config.yaml
init: "normal"
optimizer: "soap_variant"
beta2: 0.95
max_grad_norm: 1.0
decay_shape: "square"
batch_tokens: 131072
dataset: "wikipedia_en"
Each number is 128 + 24 x the weight over the matrix's rms, rounded and kept within 0 to 255. Layers, rows and columns count from 0. Numbers have three digits each.

# layer 2 MLP down, 576x2304, rms 0.113, rows 23-119, columns 1008-1151
158119107112107099127149110103110137121174126108090129114114123074142149138129102138134141143148091148143147127183146117113113148114114116141098160105115122132076102088150145101121081150141135187137136131102131124158151064122119121086115163112103145152138116133127162123121128147124142190089109126109131132087120130098157106148140147144115107093139129116133135131157102146126087145158153126120131115133142122075112096171127134100095
154181137135098098153111139159170131126127144121130145134146202158136117119112179134140141099151134106137137141114104120091086092087113088178149087102099143124119126091088126113132104117157168127104134097106120167141127130142120157161122137095121119143082078127116118105153136094135130135124084100120132146098147170122100121137102114183107135152128116135112099131125129150163128139138136128133150144134098147098123159159158126121118
133122107127116138152139156142109143191131136169103120111121115137113139143100160104119106170143092092151114181132097142138119058106128148138115158164169129139089156125149128195110155177174150129117119137109152079113134104115153065137129161158094135127103113100087144152145148124141115109084133117140114121140128145123143106091114140111141137162142160159098138076160119119123150104076117135133174141132130122126135116126111076139138
126128095129132079079209135129153151120115166108103137162134140113095128097133117166141160146126073135110121120089140135123142122149146144154127098155140157109091139117150118126113131143120159158123115120142115082141118126167158140116140133105114139124116170143143124120149139149122111085137109109145125142118135133118146145134102088138144119188149135127135141141140097151159128109138139116096135139126084089126135151082086149105145
118138128132095090131131102141143102121109141144134130126107134122150133106175138157149172138151140111162145124154120099135149133109099143093124114129138123159121155111109089132124145126131110125106102108094095124125140112140130152161097142155082161151136122116118147142122130135044156150086139124109119112126136112095155118163141127123191110156128160116055107112116123113144157112127138114168169111123133183130175123143095136097140
124106087130156181133123065153097106155144123121125092138139076142163171119134119110108071161149094149106154173088082130162100111110131134113142123162147169131170144151166154084147123121139089096114102155142157173136125177113105146127122150135130077161112108165138142135112152119177126164134134160138137160149155094116119168106133120083099150108079132100130102156141105124145101095148149115114145102090160091091105100163129143111166
104179089170137086131111145117159123154127073140139148103146100110095167153123119139150135174124127138093144117132105138147100127122091123144083142105115135145138101120109116149115134120100146076108145079141121126105142108133133120118109129117121128114157140153112207119090120117173149162135126129150122127115123156103128124144109130123167153137101123105118094188145146115114124102143127104134116123118122138137101132099146152118140
138160190117128120114134100203143107141117077115097085123148123104163146147115120111127149099156122166141171144115124090150132122132124134109111129152100149141163122138126133141126118168138134131147133166109169123091172181146102158128126110128159160149175122124150156137115154137158113133120140119144158134137117145153104118104132154148183124126100143178114140156121183152195137125115127098106170099134157125081104109110096126097145
123062115122151164167134108151102164098094149154143092130106102148116095147153156138170066130187082105135138120119087110128121116112100164141098146130105110113085112108157145107094136142099167124088085137175099152097157117129197115130122135092100165113137146120149154149126136136113101136141092169131096149149155139172138117115121108127130151151141134157127149144153146133135119160095165120114144121147097138119182092133112114136125
096146164130144134164083160114090143130137109145155136125097120124090123138165181169125136145113158176124142120122126147151209135121097123129110122152100113129157096120160130106127086130165081151105149170152128150112103132127172128117180129147174134125139108131155129119135106130132163148144125136087149124121124148121120146094137098142101122103137090148135137151142134116107120141155119128135110080130108141160107091105106105133096
165143144107142144141088147140170142169158124120160201123120102143116120126100106145112137135119098105099119124141136134122147141114128127186146149121103133139101120155117129081117127135116107111126152123104175179117116151120128110143116186082169163135146097121141156126167130111095128136136141134153170128127122151117128109144150110135122147104135127204160139146103153075108141189087106156137105105110153127106135153113096102123116
101121132175110163103164097141145118114123142107130139140108152149105168116152129126134117119139122153119147112083124142127162110112135136145157137125108090111135150118113127119165098115111102140132166083128088135144104124167170134120116102130142141086119105118082144110118128174094151084146152107133127115140115149108123107122063120154109155130137196142148121120156145120158144113090105071135138178104091140085139073137121108113177
131141137138113157130171138116089110162049136140120101130129145142122137111118147131153116136119116154150116100099158119088119156124108143112121145127182142166120154085130067118131130121109164168118136143114161135112125146145112110110083144110168155125109118104096139135114158126173139076120094153120168096136146140128139115133190110161112126120149154141186139121123134090119148191101127143117100143155122133101120148141132112151129
135113129179141091153075128108158121181167146158133112115096127137134113156109145099188145144120084138139122130142122117123148094167127136169116101118114126106167093121133143138077099112122100115103156116162136152162132201158104090184149160143118127164116129127105107129103165101116154126100160143111143129121111100125146159134119132138191142131139141140112083138132173109150130119125079141159152118091117154123119111130109142142125
177154123122116124142142099097135081129119101121115143136152139160195095086134111122132131180150122155169119123115091130095113161142109104076098131099134139105137148127135160116123132169096099142136155127123148127113151087155116113147125118125157122153182116160108159163122128106158133127164133160122107138123117122117074147105102174138151156159117139142145124127120099142174128117167125057134123147168118084071093106151105132095100
123133098094082135142113171132112125136139120164125035139126120124139141153148115134070095126106122145118128148147126147135171116086127118090157135108155132147140176115128132104144112121165133149135130085145132156139116163101148152148166071141090125100196136120134120172168157141127111178098137115127113130135153120119095171140091185084138090134111089120095138159124114201086146138123141130141151125092089158130139085113129131098139
133123107094135162134160109117144145128141100119120117142126094116130120119137068132186090101134127133136141149132119121116127124112165123121100129139165076138159102144126136191110150101133130154144130080148152133143179156154141170196113137114117137105147143142116117128155143095140125151118143158147087106117153079137145107136126158131117092076094136113125138124111085154101125095123083147104150101160071107099137153118155144150152
136132150137136156099126161102151140139136131128102161142091169100127160142133138097117125140160186108128138175113109153097155112156120112135129079137146095130103140122126146129141103111154122113138164134148166126107133100123096168152104152138129135167136067122132138067129093113155136118114142101140141145087125130145124122153151150115089097149123126166123126130119087097109111117129133145095110123156180134103150076140178124103131
127153131097130119121164133098112162121140111126113126182148146118083118080149154183136125114107161134112103144133114152143137135075095119150110132135130134126089106086082139132134151101119149145109160130116124125109130149094146107111130083126120092138176091171115133115119144154084129079145145105115134089151138140155118113107125137112124123144125110125077161099126123122131116123156121134122127089115121148120154161130133115125127
114172124126151158075189126133132094151157157116118105129165137104118130137091105133128149186112111128130152103133096078108118188126128110123137094082109162138147116196138133142148128159101122175112141131149108111156097128138170145151103114214082132170095131126147172085138109075057142103055106143121110093120150151201110106103141089121131137095117148143153119135150111112116132129143138163121175129085099145141100113135111113162150
132171122107128150117077112145197137122117123108151073092139130105108098166090089135125174158130105145133153135175133118076136120125090132144119130146184128103143168123118161119111127105126137124092148140152124124117139145092152150138143138140131141132150125115152124143115090081133159121085145107115137126135140104142077127116092145141107140095104165090103168136135124150160102189147125119156154103089140112099140134116138113111177
116201088165129133152159139136137104085168097135096137151163155136127141132130104107133097115094181151139141114176109146116148130125098142144111136128101116132109123152123120163161132105153123077129121168124141126105121172142110097164094089131124144105144083117108177143136110113102110114123126112096150151100097143135151147103158161124150136117102108120141105116125138065101160164127113095106091096161105130191124124128126131144124
132141141112161113152116132132148091113106092136153140128116121138148134131112080153123105109131117143079122121148118122102138165116171138095149149093141148105110133108143126166135125168094135191116176120141102142113144148152106131094134156171162097162142093142148149134124143154141153119112153096157158133121097150113136119154185121122119167090094113102141135152129099136113084138173136116091120097155139128103152103111128107143127
149116159114141119135112100096144116122155120127163083135076106117155131148120126119152112121140098127157108125156120139159128102095119119158108135167131103081115136157090154115147125116134121123092126117143117156099101114148175121151079166188128151155132106048104114126110164136136132087134152169152106129157140135106127148159124152138143135135193172159172141168120162168132132127099129114125155140084086094102103135185124109144118
141150099136146145124110108087136114144104107047113123132135068133141143153100101115134103178141124124133099153140126132163164105129158142134100130099136116158114127096127119156166051099160158124113129122125090114152105147117068095124135087135117140153108122107122087085173107122138124166114104138163109107112098156127066153115167104148086065135122121113143110146118081115142154180140133122123093126165143106114125165122110137126123
105134156121118125173178123106126120157128135164100105085094134134112109108128169160123118131142107164172142154095091134107123176074110102101112129086125126078091154088150134107134123128139103080111115167106118117114137108136124132086132141156155123124194127126105123107155124143118087137089116133141133172141125117085117178138122121120122104135118109128137146096112118099122091148082170171087130112117140157122113148127140128101082
144114099071167143112138092127131160158111155156112108111146118140121151093142161104111139115135114163145114135103131096099145134115138118135116130149140131152122166204117116140102114113100100174143128185085146133163121112096127135094110127110109126091126123157121132159174107126156091101098126114169091104133133152138117148171139146128102101126133141128142092143136114118134132117096125123143165122145134103117139136176091132119107
124067134168128095142129170118102114141142118142121151124097151131125171142128142124110163113158138134092140135168102164137111138160157152150115134133140123083145157133125142123141157139131136122128101104139119142104117124099151112094151159120097101156134143103130163122146148134159149127126129125158116126110141183127134141116087139151121142100091123164108124123157129093146182117125161133131159104084101147142139106100131127117129
124185129144141107128135122098138147137128147105112126078117061101095126135128128161059160150143096137141155098127120097164141131114136109122062129126156123142099124143153164138133143139111152140127124118105115123154174112102079128144153192107149113138133118084122107147116117092145104135113112126132119113143106164124132153122129073115103134088145155103144106114084128123144088150109153099112108116149138156133106106140146119130113
155124126098128135115121120116187125137093172152124146114099160102111127119115101102169121119110141119133110127165118160125130129134134096130086162148118128151145080131112143141139140126141123109132119176112127097073154144134099194137110136140114149159138111077143085174108149157176129133123151099144119153110095133069139124139123129094125162118167147150115084104130105126127090148115093105127171123156103107150110136139126118107127
106138135146153119099157138098111145171097097149101136139103116100109120110134114149139137125146098141139096112127128103138098106112138135150139153166110140122094145109143146129144154112141115118131143092163132128109096150116156150155137149131116147166128150069123122144141124085104091108150102142100102151108124144145133127167108140128147106135128140128146149124175156156123137113149131156143105102138139150111105109116129099093147
152169116122134130132093105115125158130098153138117127121146114131131152132155195128129112174159142125133134158160158105134124207168156161138141161122130139156113159132170097098112118106131143192115145180128152171178118141148146086108155119103112157144156133169091150110123147146147131177150099145110145138168169159143112106136100163162148119116156122133139100098146079172153117115128120139158156104135092104116129106151178153099112
146139088133133131138163126098140120131048131119092191106128139135111141122148127123142167129119164081129117129122087126126155134159119126111157133152108108141182141158101098143163113075108125132137099089124112143126112119093158090141125090111124126150109100147148107118110110139065122126128100108120110138117139165133108109120147123103131129140170127161149114103128151149128142113105111094110130187095148166163112177158152120112137
153161111132121098141052142136115104092129122114165127097141131159156101130103089111142144160139146149127091135145103133136116119137158111096134127147151129129090118124156126110143122117134088166130118127104154186147144142105139085124134122178117117072096117136110065135107121131140103155129141085094109155087147092134165152160130143132187109117101126060138099146113131116076129093103134154119111104117146134113149127118158138156122
136150136139112141113184121133092115087127141103110172170132123142102118136105154176158132149126159108094118149146120065123110123165187103123121092133126144124121155186145165116189093117133124100137130142152168137115163131149147122117130129118073143120095091118144122159119098149120103109148131112133114106144128126128129120152123106109123131100142154185153142085111143149137150128135148122184141203113155112151122149106152108109136
151151091086137116138188115111132102118137107119132114116150146116124155107142099115107087137121133110124137105121115111119133183095138151107126179129092097128117094109127137086111111124143109160126100123149144159120125147111126145088147125119133096115180067114161129165141137149126105164173121149137092125156114118147100156092103140119184140143154079114110117087148150123114113123087133163078142119127099092145111172131106164097112
127115151122158106140167166153096135133150111113114101096128121117154114131128106144126118150126144141154129130146136155132106150106105143093157144140112163111112121112103129088141147082109110109147129135125110088172078146140154129160130146145113079118126159136077106136145128160167118126143141145154111112126143084149110141133169099124134171131092082149118162124129134093110087094120101203139104127129124113154143110119140143121104
118114148100088101091190117161189131135159131176139131124124111144150133109142130120114123137132131132129129137120103137157094115134109175118114173120136117150130105076129140111116116121143159184126118104109152097097161120157100146141151134105116111101132120104087141122112139106145156102121169175134100124149148175153144134116123082126125137143120129124142143119111117141132133097139154117091179111200121134146157130117129112118110
150121164162140133133133132075168145134160153120121117129138088126156107137161151116164127117104102087120146108112130136155112139151149149136139158138163132076124121151119103149143094106105136110149144113160092121110135121126139124091118090127160123102152108138132129091130110135107111135130160137116152194150111191148151112129114156126101146130118115133111137183171119136081112184164114140119131115109102119141110113137131137093127
135081112121090114126153118142105134126151136139090142125117137144170147160104159129145093142158123139124124106152107124083105133131071166169138108123128113145116121109147141153149117119110121131158182132111132130151123108163157088111175155144146105105126123145151120135127109124142183139123111132094139112126120148128114139147141120128055161126153126116144122087133117102106177140120159112170118170097099099135149098132120117097125
139129136123121118140203135124155134079125140126118116167109148141150117194114150142118103133104103133113086157086115106149164092179126161117140137094127161100116123164162138164153113140148118162114118158151097144119108160109119114173133123114098162086105149133130136140142130114178104135085110167122099132147139140167145113110133102138155149077118109127119074102126117142141142093112102107119146173171078141139138127119119167170140
145112180105097137141070110187168096102158128137154134119146099112107131156102170129141105116130138175115128144139129148143113137124133150132049134124134171077156064125160115101144097127144129128143164151082115141113152145174071144113149108157149131121133100130086164150159122095126150154131089137113085126068100105095096069130110099086141132163162119151150119150096143072137187109109113146141120149132166109093113118101059126178112
179120115154116122137107083139110131122116115146151139183127079148113081151118131114126195148123106184122126109149120159084138148139087143113172158151110142096128111151083125150130113135132155131157135110155107132085140155147158141110097116092115106108144165088128130123131109104143154149140141146131123089118151155110128134127190103158118142072112125138096134093133120130105089169139139125140123068102139157099106126148115116173139
154146149151123152150144116165173146136137094153148140143120131145163111103145139183205155136139152130131105168143142145090152160130121135143139106153117144120128096108140139122130147150172142137117128160132146171131148157135144111137157124133106157123091152136135123128087122118174144170142134113112140125134135163131117130122133134151100145160151137152106170197107083128100132121121155152165139137108121157104101089066139142173132
112097187119154156164161125099137125171149095141133123125131126144096152149090137116107112130188111116120115121108097084100137111163150125180128139134119163178117157134114127105125086143161113143148108152126190119135173167149097125130169131109152121088099129100184142136215108112112141129197105130111127091095157186075141135144161136194135158125175149104107147117124122097090140124128148105119154119181159159112092156133126114159103
154120177115122120163148106111121182104099117145165145175108113057102107104162150134137101146158191103132145114098129133143098093135124112144138120091134152112121081133140155112117122112152115094085149111147094138113134153139109086098124122132141129118122106140154153148161138138175088101155112099126138093134176149088168113125131186107101162185123106108113140124154066121111146120133152147115127117159146149113146115161167116092101
122138152120100128118121145125108140147162167134136131128133105161154115107111172148089145146081092147131119124113142170122141153153144110109124154077088145128139127115129117136143103077111103156164122110104142107127087121124103135146106068118080124141119070145150160142100140137109113184106170130144123139132135111118087139133122115128108059139124100147126124091153134181164124179149182137112121125130161149120174121119139119132142
113134169117141131165134161177125119125097126142114123105144137159120106147101151157162146094076107105144108116132115149167154181140102135099116128150176182135111114152114131148115116140151122157132146098171104088121068137109112130122125134098151141103164118078105064086140123080169141124137155135139091107164115126105136134109182155125117121135110105148157158138147111159103144136158114147117117092138157159129077154136125113129157
160102136139133113123134141125115098121105160133126115145100139156140168159157106136134133163124107127136104141135099101123161131090137125075094140108133129157108133115141126155118095142081148172149177083111063143120108122123133114127125126116138120106186168102142106111121159127077158112153128094129114133138128138150114160104138107165157153079120141144105062101113089130152113159150136142125133129134152119113092123071141131127144
115131147095154129127126145156110146077126135111161117148123134141108150107158107069172131125123115130117141120105091152151125135130127133143160109125133134143132116116155103141107104116091140091108109123141113098122137089137131092157144153135158157132098118122151109090137122152096157138149139152128138140171176124162149113123097103116090073121119099144099075161158083096074105180143169146106120078133138167119117142086162198087152
149110140130124104104146161103134150145164138144134128145139115149092143114124126144155160160155076158140142156139147116178134161116099125167163125155130137130155163143129140104161134197164128146083135140102092142108137121137177094102149146131155143154146129138149086125103124104149131115171143061101124135075171126124157133122099087168096139111118126106140125168139140171097150171107099174130148110165162104126128115150112128100162
183111155129114146114095133113153145144129147127093180116110132126132145142162140135122144138099120133145126135163087161079132087111137094116148093148122157151113128124122156149100146135187139109138121142115144134119142128095142114142119154133133117157085116127100167142094116078101128091101124119107119184117139098111136117119118092148176139098120125129119168128176151140151149137132161123098112151118083071116156144121121174189099
122149120085110138150120157154094100142115129166131123135094116140134150156150108146131146121172139115066135134113114168111106112118111111116120135124105128115137141136138109095121100083136117104147121112114160111123113161166108062132148158114161096114125164161130146134123087099121134131118156106144103136150120161181111144107118146104135148101113094143105091104142095117115131097108116126115152157165123100201157105171121087136145
136157125137122128121147115129114134125128113123153119130118116117128149081094147123094160126132148153159117135117139132102132133114127126132160127182131120134104126170142109163150139100116130126168112143125134132122152136116095095164064080078105154159112080115105135139105125146152116103128134119137130109133160132130150116112097121143123153119096142140145092146115080113135123102106133110150076116142107095163141104101100100151119
119097184157132131130145140115110149102149153150114184149137133127119151151125110144131116155131156159187143119140142100160085179088114151107120119122103139111137102125141119065126126142108138123146101105104146140200130135127109124109104140166122125103147138128135087121131084109130126161083131137114130118102110108143132140161123127114070103109127116112139163104165140088119121085123130115127183104150134136102142130132119094184170
128104092161138153122088079105117147132125148156125114115110139103119161137129090139086146119127151100097183139136139167143132081116179149169104143126108130123134142147117115090158098090113128122118126170108131106133126132132105145142129108107108114127157143158173122135201083102132128113146113121112143112124126064103144086194103130107096127089139107139116126117121134141119102128142165158144122132110109144109109106135150117126113
069111136120120157171165127113127112135114130157143158071115093105124119121106135111148084129087140088145153122101141127140112109128141155076109106110112165119136143160163125166137122138116105121148084141196148162123076115105114089094121126106143123139172107118047137109101092143132105169117112137132125119129108134168114116170095105123117127141137122098153090130138137118117101125118134114094124117069123131093113162119114157161151
135151140098126093129134103141141156129120126136149142137119178083124152103107110103132136200114102135111143116135134124136101117098135175100106128152144109088110148129137126144133130113144076099110168096118120076101138108119104156123169166112113160166129175119080073155165128152155060123129138137130114103081083137149148119137123120134169113155157164142172149143117157164112113151160130183130175101134120155089143128098124141122168
106116129105095162073100098100118138166151164111112161137130145133114100115149125120148176128145097104096093121172141137128103147156108090124135106105095134139132152117124119159130159127109142120164129138168157112113168103112136115119156132114092116143166124134128149122135101149126119128075156139123122141120124148145142108117131090104143132115162147117111118157121089143151164117137114121133151165144152127149101145133134137118117
113097114095153166140098090145093135165125096168112162109134098114111159155119157145137137131096137125172125160113078137134101157112110119105111124108119143103139090135119127109105131117113114135135118150143133122102117147143171124137131181120137155111088110106104164165123161148128123151144165106123140116144137129128161132057113123131139138137150135130149106186102129164134085091133124113083143167062133123151182124113144121124100
199128167141167081136167133185099107161177165144114123163130133105132100141145138133117143185126125133143145176125175089114073170159124143118100124136136122115114123162169154136121139154170130150132148132125133105149104120148125098122138104122061031148094132124141185103138117127172116116131142122135150157136118161070161138123149079106153118113145124105126104153122108088100132134157122125162125103092143132119148181126150172127116
107124107128086142131134123152134159101138104111170113149102195127093096083150163131103125105110136088157121126157132130117153121118102124177139112111144127102145139100127143143125128112118111142160121074124130139147159171153162169161111107130118103066125112143117119156087124115126086133091162125083162119146121094140101135099138157073133168102130131132122086146132174148097122131105112149118131157134125099134167109122113100121091
123130118113135078139093170090126136106148153124120091106131121133096150093119150109117112104063128148125130119120086127131142149138137103141138117182154109134128146144126119139150172132162161104166139122117145098146084157119138136062103132107080112121127088108136101147137132153103102142147119171166158126090130155153170105146134145102113140142144127121085139169146109117123096112127124162134148108118139139160115099129090133097115
104128116144151100166152129139166131108156120145138165139149144128121100128117119142094112116118149114080119105093139139135087106110139115117134131128119168115120145176117099150107103125156123147132135088127114123136164114155152113110109138111116119167072120174103116106132132167065112142121154133124154099114138113148117123122095115147105119205119144148134142123108147129126126110102142122126186130140106136188157134155157129139099
132129150130162159146191130112171119164126130173138127135110123119137159145176187127158137157122132148133131130148125175140118098164131154117104119140139150115114089111132193120092138138107100151138124153128157099102108132119147109130139112120118108115109215165097107122124125142158114154091110174150140142094125136145107108119186136112149128130126128125150137052104113089119110126093134106142169121148140112166126139125106144201124
132139101152098127137109090104156072136086115109151144171162077105088091146129157106135101120171090139113181140115110139163119186138121191141067113128136115094148137113139108162072153132118111161142091107148087127113060106133108113077127118148140117128119115119112156119127186153107135115173158115089124159159116139167135129154108153098104161126133110160112120114117113065133123132086113091138107111145149095092133133095154135148165
135144132148140150139135156122116126109110148144135089177102111114109134140146147135204154142149172127107090194129120142123117180120135140142181107109180080123152123137134112113091165170140149143137130133105142166093135102153111160103118128115156114120170105146129138115125164111136089084138127136118114080122126133158127083132120140135131140121179118130121134105141112113131081102150143123137169138114120088127138122172137095151133
124157100128174115113140136123154150169094077100149111111136112150174130140110150108087117123129132150143163109101110116138141155104142101153113125100068150122150142125107116172114102132118110123126148136136135110122107149149155143093134164084132129104126169102146149118154097106155139114154130085134162137134106116121089167134111136156121108126150146139102119134128114092125165155084147117077127088081119184137107084089096103143104
150136127145125146125129108095124125136107123108130110143135082125113112121158122151110050116129169119129140124107073117114163156121129125160125137144116148114139136120137111125173105143119166145095100143129142100112107169102130169112097091146148094154098161085149161088090139163116115148172144143161133115123142148110181164119105147135084158110144112125121142121131162143068122160090140074162183131131120117112161138121137163144115
120112138168116133113166113102099096106153100104124117124181131082149122121119144135110108164123154095146116132113137128110154137109094143114162143115139150128143139136137147138147148142126146112169143137087112109114159166153127063113156093097142138116110092158162123140123152098122135138123115120127150117151107129149109101143081118129140156145142125110150141140138148148150119074153123138107080173148119116089130101096093145144128
154140159169131114093132138122119083128143176126105135081112176154104143116131132129156162134122121134154162138142165096078122123114147176154131141138127117147154125132135138137076155094147137140152117147130099101144146175156105151159140117107148115130148158162110107142132126166126116170133148122141146071092116151135132093121133110125157140152155137129139179146121106163139161138133148083141096166171111088097076100148115130155082
150118132150153141147123134152126135117123150096161119141114129106144156145098131120120157160216109105103136120163119120119097124148133168128095168085142144164120112127117142137150138114164147159162110154149125082130140115096098158101123130097142106146142104124115090106122129119065133131119139133108172162144109121116095143166141139114133088131155120141147104129119114126140127110097105129131134106095141144140124099102085125125152
103142099093129117170128175148149140159146136130103151159103117151103133120124127089087139111140117094103106128104125118106130128119128117118129111173109161122162155128163138130136127145127166120157140107115152149144149167117176139116163145138125133126182107148133128129130129131128132111103180140178139160131124126177128181123128111133127169073153136157132117153138095123146148123110129158123153136147100105113138092171152074107153
100152152102094095126138104137110166173143118148104140156115127126125083130127153127150171152120170139138105126125125114191109120142167125122109148145160140138118126124131159092118099153099096117125132138129125149103131134129124148141188118126126152129106106129137129071122142137124120136177102110099165124145125151177157091125103093089094157123142153142139160139147135098088138156107102109112157124133100120187099094118143119147149
126142144114091119116168125151120113128096104133122134141137136127161107140145137089111148101165106141135133129104132153155124116150121124163103125099135102151121116105142096102155131113097200151117122151153124135114096128119170142137102097147113124141101092136126134122114111139078086118189161103159087103135106149137120143175174092126139122094125140085143102144122145110110132131107122129130146150134121168155119128138110155162192
172110095121109124122123151120140112123144136130147081119132104135179137152133138126139129154142094113135123151121124108125155173126121106121147144119157125079126144133118155087114112092182111106159149123135110120125110140118100132160149156120113128106143100140042097111125155157143157138155114145133111094129130138157136155133156118168122113091154189158134133119096129124117091138133124076132115110121105143125137091127135111113094
111126117082149156147146134162119148118156162104154112147143150148125135142130096133142116177123087151114109099115143105080107108136182115112126141153073142142127101102090163135109156140168131073134129129120138106097114114076120144125129093100102104109163122137128176124151150129109156132167089103125147134138098116127108104114164125123131137118123110172128099130117124103102160164105123132097122149159091145107094135089135068078128
086141112117159142144123161105136096125123154104142132143141117136103138116102154113127152112136115125091179137088148180139111116134107094136124119127109153136122110136095120170137107146122072121124152123118096116171148122136120122169144133137117093104177133127142064136131128125113134121123150124112164144143146099118167097127134126202107124095105130155101116142130126120141126165151141103117126134121108105168087164099115120134155
145125130095152138130116113145097104118118182115153125170174126146126123115181111114132121170136173113100149110156144108095143121123165132125170116117151130130136129111135125130128145171122122120166151116138099110123105136084163133110137113160155126087096132173116129093102121142098107132125167157130135143097151127128134121108104148097136094107102160092115116182104129184126125130161114138133146114112091148102104139188111099080107
121140081176144092122130128134116146105097154118099123119120144146119164124112136053116172124151093130134126150148142151127138119123172088137147086160135125108111112108141110154148130127152110102142185100150127095089169125164171141099097115127158127128149148105126121127137121121102137098110091114104100123129115149126107157131094125129133176090133139112136123169106117143114205112135138152148138142124095140169099127113120155129098
160086163134106106131099097124100087157131123116138122120105122142094166124114121094166139118097123118128116104156160105154073097119117147104095169142123131100104092082150107136145126129071122129156124106144141146103084092133113141117115172130123166143130122133114147119135079135147115098133142092135128111139120160081139139106141132137121149088108139153112124184120101160132129107102106144143108104105097154144110102147106165167143
113126088102141139180133117122116137107111106137097146168173118109120153164093145121137129099106147120158130101179112136141085138143096127142167139164127129111168149123151133115166156115144143157150124116110116150143140119123115131134104147122119108136173171099151112137126132113110159110131080116113170102127148089113085107129120138123146177118136152137127125139142147095099148148150134081141127146146118141130106131100108101151150
146148109107104167160128140117134111143085140096141153111113143175103141140161113092135137144143141162123162094148132120090129136139160122121120162128136084155173161127163155105153087145090155167140104117176117165114125113129104131148116147131183159138142117155152131129127083130062137149137120128139115125147157109130132143156126133129135126060145133087180117128148149095145100116137175164167130154085123111150119145127146163118085
170124135137124181149152142092147160178136102146073120130155094102096153089145170122084129144165156101096127111111149055107115148123112143131142115151158109162116061129139143102109147110165128120081110117139111146119107131164148130126140078156097138166142126128140161124157130167158097124138101128157136121137124102089162132112167165161129143125087097162107152135105158093047130103102140129092134111082099142101141095120136146142115
132091102052096116147140159124116136139141161076122096167119155126169122158108144102154146126116124136108127120069119132158149163125137085115163100136150109148182149145093120103165098112141133104114200180120156116108114135122140140135129080093171157134134124138104141124141140084116121123143159129139082112116103139125128162091129114092103121133155123128118143097124108131149134108096114173167088133129134104103111182166115158087115
125167141133154120147157098104131148133132145135119158149132136130107130128147134152093129168114100156142132142104111101130145153173156144142153113089108123171075146129128144147150167115131130144154140161130146146116104154130111151081124131141143129109153139121097115127137133107146105174127110157071127088137138090132088180142154130126122148095092147087117151102126138092149143148134158162090127106130144095169096179141148142156126
173170111094186135131134162141144131112147161143131135145133126125147136103131089138123133121157160160112142145146116116081110133164122145164152140140156134141145090149150137128152114134132130095133137178111134121162155135153162127139158142172084144151091130086124128094091072158133169116126156115150118145152120150103142124156118162139126106144114112101138100137134148124129147115120143124139146120095167140133123103131135106136122
143121168102135111120089149094124130103121105148082155153150126079097134086120095148120140144095103088113173116102130112121129149142106154128142119143160198130091122125101140128124127112129120158140120168130151140098151140111087111109155137112144177149149122137126131119108152104190132134132151141111130127146128144104100114113158123105145149114120142105134161127189122110100100155115105111137117138155163130181121125174133156113098
109145122102140131109130099121137124141143103125096135110113133098147137175126153180136133141063136172138107127136095147090108114117125144129153127129148110113116146141092137111146108146141077167131100151092144141128138171117186110159163143124099115126116123142080135108114106110163110091112145110117138121128165163132154175117180153131142080139121126122107141123147120133118134117159116129143141134120134173125147105179129133155130
090130134124151129107092137101114097131182148113125140144175146103148119154105126097125128171092130109121154106091159109145159132128137119109133112114108142129117130139093167112131100156119126167159122142081110123098136141141127131122133129136136088157141151102175162151132086124122131145156132109166093130069179119108132137074149151102140106116129124129136121115142149130138124145113137124151133136115112096105101096137129117123128
135123162142099142121085152145132111096137161107150124094135137175146160069100113125122132157130111079071156094122111207121147137143124119118141105104117100152120098178139135106140134170137118131134118160113149138138133148148141176156154078128127128109165135146099154108104102089105147105132129124127106097112144132127141107097118127091129144118185145123138123150097114160120154114132134126134146133164151163162134117125125146156107
125130104134137107132172113090111109102106172154107157147154077125134156105076126131091088153105118122075126152085112115200116162145119129110098123101121137139116149117159169128113126130126153127164107140101147209154134094131170071151172149166168148136164148203081146123119104149125100118114127132116120114105117165108094167122136121145149109123092110145094137113083136133089096114153105129103114121122113113096121191115143099122117
164129080120141106088079117105156138078094102146139115107127115176073109104144135145155118190113133132119160139104147108107070100123119144101123128098107134127135166113117145150131109141141160092104150111135138146130094100121168146131077098093145138095090145096122168161153115076136096140148141125122160122135114136169164122150145106134158145133119114114116118099113136073128093154168099133118144162141129140104128087106120152139116
093123068169117177119141109165161153115115108085112109143112120108102173130105126130109125097085153153112101111198136148197091135132132121115111152100155136103140165123157110094160148143123097108159096154086137098136097124120094101131125148121159093120108131151138124129159101134168109106144186143119130082155104147120095142104141113183120086129134132153117143122111120140097119176099149122138114147109145141127066129094133104073159
142163150091161128128107135135140109144125141176116176128133138116120134146097116116084149132130149142169152176110117143107118130103102124119144093101149129134145120115163103083073155108130132091173074163123119099135139136143146118149154166131087100128080104149154133130131130134163104119115143124126132130128100094128145137137201115157151108156124145131148120103142168162130135099146118114156121156123121085130125105160109103136123
137162124140129150125113110131105124129162173151131153131153156139145105122115175130145153143142154116107169091116120156169128106123089145164125189123075143111105112109127081160126137148156127161125136121116120145118146139091145151135127097085150111122139125105096113126141131103161139120129164135070103085107115126129110151122179180135137156098146139130155143125110091093089138122104134130144132098139103089154125116126113084132106
086123121115111115104174126098130118072140102127156117132135119115138115140115098152112124127105081117119180092112120173151102116161124092089095106118103161115110127119110124156140153116127106153162092150149081086135195120101118128153122142100141137129120130129188105141124081108144155106106146158115087103105110156115126151063118102121093169150080114091127155136130100139092091100104117153113115114077178184145146148118109116171176